Each number is 50 + 10 x the weight over the matrix's rms, rounded and kept within 0 to 99. Layers, rows and columns count from 0.

# up: layer 10 MLP up, 768x192, rms 0.067, rows 603-627, columns 128-191
# down: layer 10 MLP down (transposed), 768x192, rms 0.0713, rows 603-626, columns 128-191
up603:48 48 53 41 66 51 53 67 55 63 47 33 48 45 44 39 38 48 50 41 54 55 53 42 56 61 61 50 53 57 47 57 48 49 57 63 50 46 50 33 48 47 48 43 50 48 50 50 51 52 40 51 42 45 62 62 46 52 59 32 70 49 47 28
down603:40 57 41 51 48 57 42 58 37 67 62 71 71 51 47 48 48 44 58 52 49 50 31 44 49 40 51 60 47 50 53 66 55 38 52 36 57 53 36 61 45 62 40 50 45 61 67 40 36 58 57 53 52 69 49 40 42 37 46 49 37 42 48 50
up604:54 42 80 41 60 45 28 46 63 34 47 43 60 33 66 36 51 72 54 50 47 43 49 45 46 53 49 41 41 43 50 49 26 60 39 45 34 44 64 51 46 31 57 49 58 64 51 40 48 54 35 55 53 37 40 54 45 32 44 24 59 53 60 51
down604:22 52 45 55 42 52 33 41 54 45 68 54 57 52 52 41 47 50 51 71 58 39 27 44 38 52 36 26 48 53 40 53 57 60 55 57 76 57 40 55 32 51 65 84 54 53 62 48 42 50 57 34 47 48 47 46 06 49 40 55 59 60 45 54
up605:69 49 59 63 44 52 66 53 40 31 42 56 42 48 46 37 48 57 55 65 59 58 60 41 42 56 52 36 55 35 46 63 55 43 52 39 45 65 56 40 61 41 55 57 37 54 52 48 50 45 45 67 58 57 49 50 47 47 55 60 44 40 48 47
down605:64 42 53 44 45 32 52 54 56 58 67 63 52 58 36 48 62 62 53 42 62 46 41 40 52 46 38 56 42 65 46 69 54 59 63 54 65 41 44 43 43 38 54 55 51 52 65 33 59 58 50 38 45 51 39 57 31 60 33 54 57 53 57 36
up606:51 44 51 61 64 49 50 54 52 46 45 46 70 70 51 50 47 63 60 61 40 59 38 43 56 63 48 48 52 38 59 51 26 55 40 55 63 60 60 44 49 41 49 63 39 43 56 46 35 60 58 56 33 35 51 72 38 36 54 48 57 56 51 51
down606:46 71 42 56 54 60 54 56 36 59 49 48 39 44 32 45 57 59 45 56 40 45 48 55 31 39 57 51 45 50 43 25 62 35 32 57 49 45 42 65 63 41 32 64 57 47 58 51 66 50 45 61 40 58 64 47 36 51 55 58 52 58 56 58
up607:40 48 42 49 57 37 55 68 43 38 44 35 49 44 41 69 53 44 40 65 42 47 53 58 53 78 39 59 61 52 52 41 45 62 64 45 49 58 55 42 40 28 55 60 62 59 69 55 44 63 42 31 40 58 53 34 33 34 48 71 39 48 54 34
down607:35 56 50 43 51 26 65 49 29 46 33 42 49 48 79 46 64 44 56 48 50 48 50 41 52 47 42 53 31 55 41 55 53 67 69 30 45 45 63 43 38 57 53 42 46 45 52 74 59 79 51 34 45 49 43 58 49 68 76 47 50 71 33 49
up608:51 49 30 58 65 42 35 50 46 43 35 69 45 69 68 59 69 44 43 34 61 41 58 44 51 22 57 57 41 57 47 54 38 68 50 41 53 63 43 54 50 42 50 44 53 49 57 45 59 50 50 48 48 53 63 58 32 48 47 46 50 57 64 56
down608:40 59 64 60 31 36 54 61 40 46 45 41 61 40 46 64 57 48 56 63 63 49 41 50 50 49 48 43 42 57 32 75 41 42 67 36 62 30 59 49 64 53 62 63 50 47 45 44 60 48 41 53 64 37 43 51 47 43 38 24 59 51 47 61
up609:42 53 50 58 65 48 47 57 51 62 45 47 75 54 50 49 45 30 43 77 42 41 53 47 38 52 60 44 51 43 61 55 60 40 71 47 49 44 29 48 44 40 37 33 38 62 56 62 46 37 37 27 38 51 36 44 47 44 60 22 53 57 50 57
down609:43 58 50 44 39 50 64 43 63 38 50 47 27 42 51 59 52 62 59 39 46 43 37 44 69 55 39 44 70 48 27 47 39 54 43 60 52 58 61 42 48 45 58 55 62 48 62 50 55 63 50 48 63 63 52 63 36 55 42 65 56 51 45 45
up610:53 62 54 62 33 44 47 24 38 34 65 46 56 64 51 45 45 56 56 50 48 42 49 48 46 48 50 54 32 56 41 54 50 35 43 56 57 56 59 54 46 57 48 51 59 53 59 50 45 59 45 27 47 48 53 37 45 37 55 58 39 51 42 52
down610:49 64 47 37 36 59 36 43 76 52 56 60 66 35 50 44 47 50 50 51 43 57 53 62 64 53 61 58 51 36 40 66 47 64 66 72 51 44 64 38 47 55 40 54 47 45 29 49 67 57 54 51 65 32 45 44 54 43 59 48 62 54 60 45
up611:58 49 49 52 48 56 50 49 44 47 45 56 53 71 55 51 66 35 62 45 58 48 44 40 63 66 53 36 51 61 41 59 55 59 74 62 32 51 32 45 58 39 39 25 45 53 47 53 72 41 32 47 62 56 66 63 44 48 58 56 51 51 42 43
down611:80 64 51 48 37 46 55 74 43 61 75 53 58 26 51 54 50 47 58 68 72 42 49 46 57 48 75 50 50 30 59 59 40 50 55 49 47 57 47 45 42 54 41 52 31 47 51 52 51 52 50 30 31 55 60 45 52 38 66 33 38 49 46 61
up612:30 42 46 39 45 50 33 48 55 22 58 66 45 79 53 47 44 33 59 47 55 53 59 34 61 43 64 52 53 47 52 57 49 41 50 39 44 55 45 47 52 47 50 66 55 63 69 59 45 52 51 60 46 42 65 44 36 34 50 39 75 37 55 50
down612:41 51 54 31 43 48 42 49 42 69 59 40 50 41 59 51 54 51 46 27 55 58 64 47 45 60 58 35 51 54 49 45 29 25 71 29 51 59 41 70 54 60 52 60 55 49 52 30 63 48 59 67 41 52 48 55 51 48 40 46 49 60 50 53
up613:56 47 40 55 50 46 47 41 38 48 47 51 62 60 42 51 47 50 52 50 15 58 58 49 50 37 44 62 66 64 53 60 65 50 54 58 44 39 39 56 67 51 65 52 40 63 62 53 54 48 50 49 47 63 50 38 40 61 55 52 59 58 41 52
down613:51 50 45 55 50 55 61 40 55 59 60 44 50 60 45 54 46 57 51 43 56 42 43 49 61 55 52 37 36 51 57 58 45 45 37 57 45 55 39 43 49 55 50 50 54 49 41 40 56 48 54 38 42 49 48 74 42 40 49 46 55 46 69 46
up614:37 65 40 45 54 33 40 36 27 62 41 37 52 59 54 50 55 37 67 58 32 52 67 46 54 58 34 33 29 55 42 61 55 55 57 41 32 61 49 38 49 66 62 52 51 47 52 56 38 50 50 54 29 71 52 44 51 26 43 68 64 43 45 54
down614:55 35 49 58 51 58 48 53 58 45 57 52 66 66 46 42 41 50 46 56 43 52 48 64 47 56 54 55 57 28 52 46 41 58 47 56 60 52 54 65 60 48 56 52 52 59 66 49 45 35 54 49 69 64 52 59 32 71 58 31 69 45 44 39
up615:62 54 48 56 63 47 53 51 40 40 55 43 49 73 51 37 48 55 69 57 67 60 49 44 36 65 68 50 55 49 32 43 60 47 48 53 45 72 49 47 34 57 54 61 45 53 65 46 55 50 48 46 49 47 51 60 34 47 50 49 58 45 72 39
down615:56 59 40 52 55 57 43 53 50 48 40 54 73 53 59 60 61 45 48 53 48 37 49 45 56 23 48 62 46 54 44 34 48 55 56 44 38 39 56 45 28 51 43 59 55 53 59 55 48 57 62 66 31 51 52 42 25 44 57 34 46 44 64 32
up616:57 43 56 56 48 48 51 50 63 62 46 48 60 51 57 58 47 34 59 44 57 67 60 55 54 48 58 54 46 46 48 50 61 51 41 47 43 69 45 48 49 53 48 49 68 46 56 49 46 56 50 52 45 40 45 40 50 34 60 52 59 35 45 57
down616:46 59 37 54 59 48 48 58 48 42 52 38 35 49 37 40 57 46 49 48 45 35 54 46 58 52 63 50 57 44 41 33 49 57 57 48 51 37 60 49 46 39 49 44 39 47 47 61 63 56 64 58 55 51 52 40 66 61 48 48 52 52 48 54
up617:47 58 50 65 44 47 45 34 41 39 48 60 55 63 64 41 57 63 50 53 62 52 56 52 50 63 57 47 55 50 67 53 50 43 65 35 61 70 50 44 72 45 51 44 43 34 40 66 62 43 43 41 44 60 44 59 41 35 48 44 54 43 56 44
down617:60 43 64 57 54 47 49 40 62 55 44 56 46 37 46 38 48 49 48 38 38 52 37 27 50 57 74 65 48 43 40 77 38 42 38 50 44 48 46 49 43 62 71 51 61 51 63 49 57 59 63 44 58 46 74 55 67 50 62 71 34 55 43 48
up618:70 54 42 52 61 27 47 61 50 47 51 56 52 70 70 48 40 55 50 57 41 48 27 35 62 43 63 52 63 40 62 68 39 51 36 61 58 55 60 64 46 28 38 45 53 54 48 37 62 37 34 56 62 47 40 38 36 51 38 44 59 43 63 35
down618:38 33 39 45 52 65 51 44 60 45 43 45 52 38 48 41 44 52 55 61 52 48 40 61 58 51 38 49 47 48 58 45 63 49 51 48 31 59 24 36 55 50 48 57 37 45 58 51 41 61 54 49 50 50 67 56 40 57 66 54 58 47 40 44
up619:43 59 22 58 44 44 52 32 37 73 48 39 62 63 50 62 36 57 69 33 59 39 51 48 64 62 54 51 34 54 34 43 63 52 55 41 23 43 38 56 39 54 49 51 43 42 49 68 71 42 42 42 34 62 36 28 53 34 46 42 48 48 63 32
down619:61 59 58 62 65 54 54 46 61 47 45 62 51 46 62 47 45 32 22 46 54 60 50 43 53 39 46 39 40 37 49 54 68 54 60 46 47 35 42 40 40 46 41 47 53 39 40 55 46 71 52 55 56 81 71 65 47 53 48 50 59 23 55 59
up620:27 67 50 55 54 34 44 44 47 58 76 50 69 62 40 47 38 46 48 48 40 63 42 45 58 48 63 60 47 33 47 42 44 50 40 52 40 43 56 56 48 53 51 47 49 54 69 39 67 45 48 32 58 63 38 52 49 54 54 74 69 39 60 50
down620:56 59 54 56 49 33 46 63 34 49 57 62 48 56 61 57 71 60 42 55 44 36 31 36 46 50 65 38 63 51 48 50 53 47 61 59 59 35 41 52 40 48 53 33 36 54 47 47 51 62 53 47 36 55 55 48 32 46 55 29 36 43 50 51
up621:48 47 49 65 47 43 37 41 56 51 33 49 55 52 59 52 48 57 58 31 38 53 43 37 47 52 60 40 39 56 65 50 30 44 40 56 36 43 53 35 47 47 51 48 63 48 36 42 56 56 33 46 34 34 56 64 45 39 45 54 46 52 52 67
down621:59 55 47 61 33 51 68 53 63 48 60 65 48 56 55 54 42 40 46 58 65 23 65 59 45 55 62 37 46 42 46 55 56 44 60 32 39 56 65 61 59 55 35 51 50 63 48 49 80 49 51 61 40 52 58 51 62 52 40 59 52 57 34 44
up622:56 61 35 58 54 48 27 43 42 60 45 52 44 52 40 50 33 37 62 51 41 71 37 43 55 59 48 44 35 64 40 59 59 35 54 55 37 53 75 50 70 44 54 53 58 46 43 37 44 60 46 47 56 45 45 51 35 60 42 48 46 44 55 53
down622:62 52 50 37 49 54 51 61 67 54 53 51 45 48 60 56 49 59 69 58 62 52 37 29 49 52 53 64 59 51 54 63 63 60 33 46 74 47 28 51 45 38 41 29 57 50 39 36 61 49 55 50 36 40 68 52 69 61 41 56 72 42 51 53
up623:47 55 28 45 62 38 46 55 51 52 53 30 46 54 57 35 67 50 50 71 47 46 65 37 62 44 52 47 66 50 55 47 42 43 62 47 40 57 64 31 42 39 45 34 67 30 60 48 67 56 39 44 57 57 79 40 39 42 50 34 56 42 61 47
down623:47 68 62 50 73 37 58 29 46 57 33 56 50 59 49 70 55 44 54 47 33 46 50 52 55 50 41 54 58 59 72 62 40 41 51 48 41 50 59 41 39 66 54 75 34 43 55 49 72 24 45 35 59 56 62 57 52 29 61 65 62 60 42 41
up624:65 65 35 54 46 47 47 60 49 38 41 48 70 62 47 39 48 67 60 47 49 60 54 29 52 39 44 74 40 54 45 64 40 44 73 47 59 56 51 59 46 54 48 37 44 47 53 30 44 52 52 33 48 43 59 58 44 62 40 40 57 36 46 44
down624:42 53 30 66 58 55 44 61 48 52 48 44 46 44 66 54 33 55 38 34 76 48 45 67 44 46 62 38 13 37 50 56 55 57 51 64 49 48 55 34 31 52 46 59 55 39 52 55 72 49 37 50 49 54 29 39 75 44 40 40 56 49 50 46
up625:41 46 44 49 64 60 50 56 51 42 31 49 46 42 63 56 62 37 57 53 61 48 60 45 53 56 50 41 53 61 42 56 54 58 60 55 48 41 57 48 76 52 80 40 42 41 67 32 58 72 49 23 46 68 55 39 45 51 38 49 57 40 46 51
down625:53 60 63 57 60 69 56 58 44 47 30 60 49 48 61 39 58 49 55 47 55 48 44 43 48 55 54 49 53 27 59 54 49 51 23 53 40 52 55 76 41 68 43 45 57 55 47 52 56 54 51 51 57 56 65 40 52 33 50 45 57 38 47 41
up626:43 71 42 57 40 46 48 44 49 67 36 45 45 37 49 55 59 55 43 42 53 47 44 42 67 44 46 45 38 45 42 68 47 43 69 57 41 40 58 45 62 42 54 49 47 41 63 56 59 64 42 46 41 42 57 47 49 49 37 58 57 29 52 52
down626:50 36 48 51 39 48 50 48 59 51 42 59 29 56 53 46 51 46 52 48 59 70 61 48 35 47 47 54 59 47 55 43 42 57 43 33 61 73 51 49 41 49 46 67 52 44 36 50 54 39 33 57 52 49 49 50 48 34 43 49 59 44 56 30
up627:47 49 55 32 64 51 56 59 40 58 57 38 50 72 49 63 51 65 44 48 38 55 45 30 54 68 46 49 52 59 39 58 52 57 63 28 47 46 59 34 50 43 49 36 58 55 51 52 35 58 45 42 32 58 49 30 49 33 45 63 47 35 48 51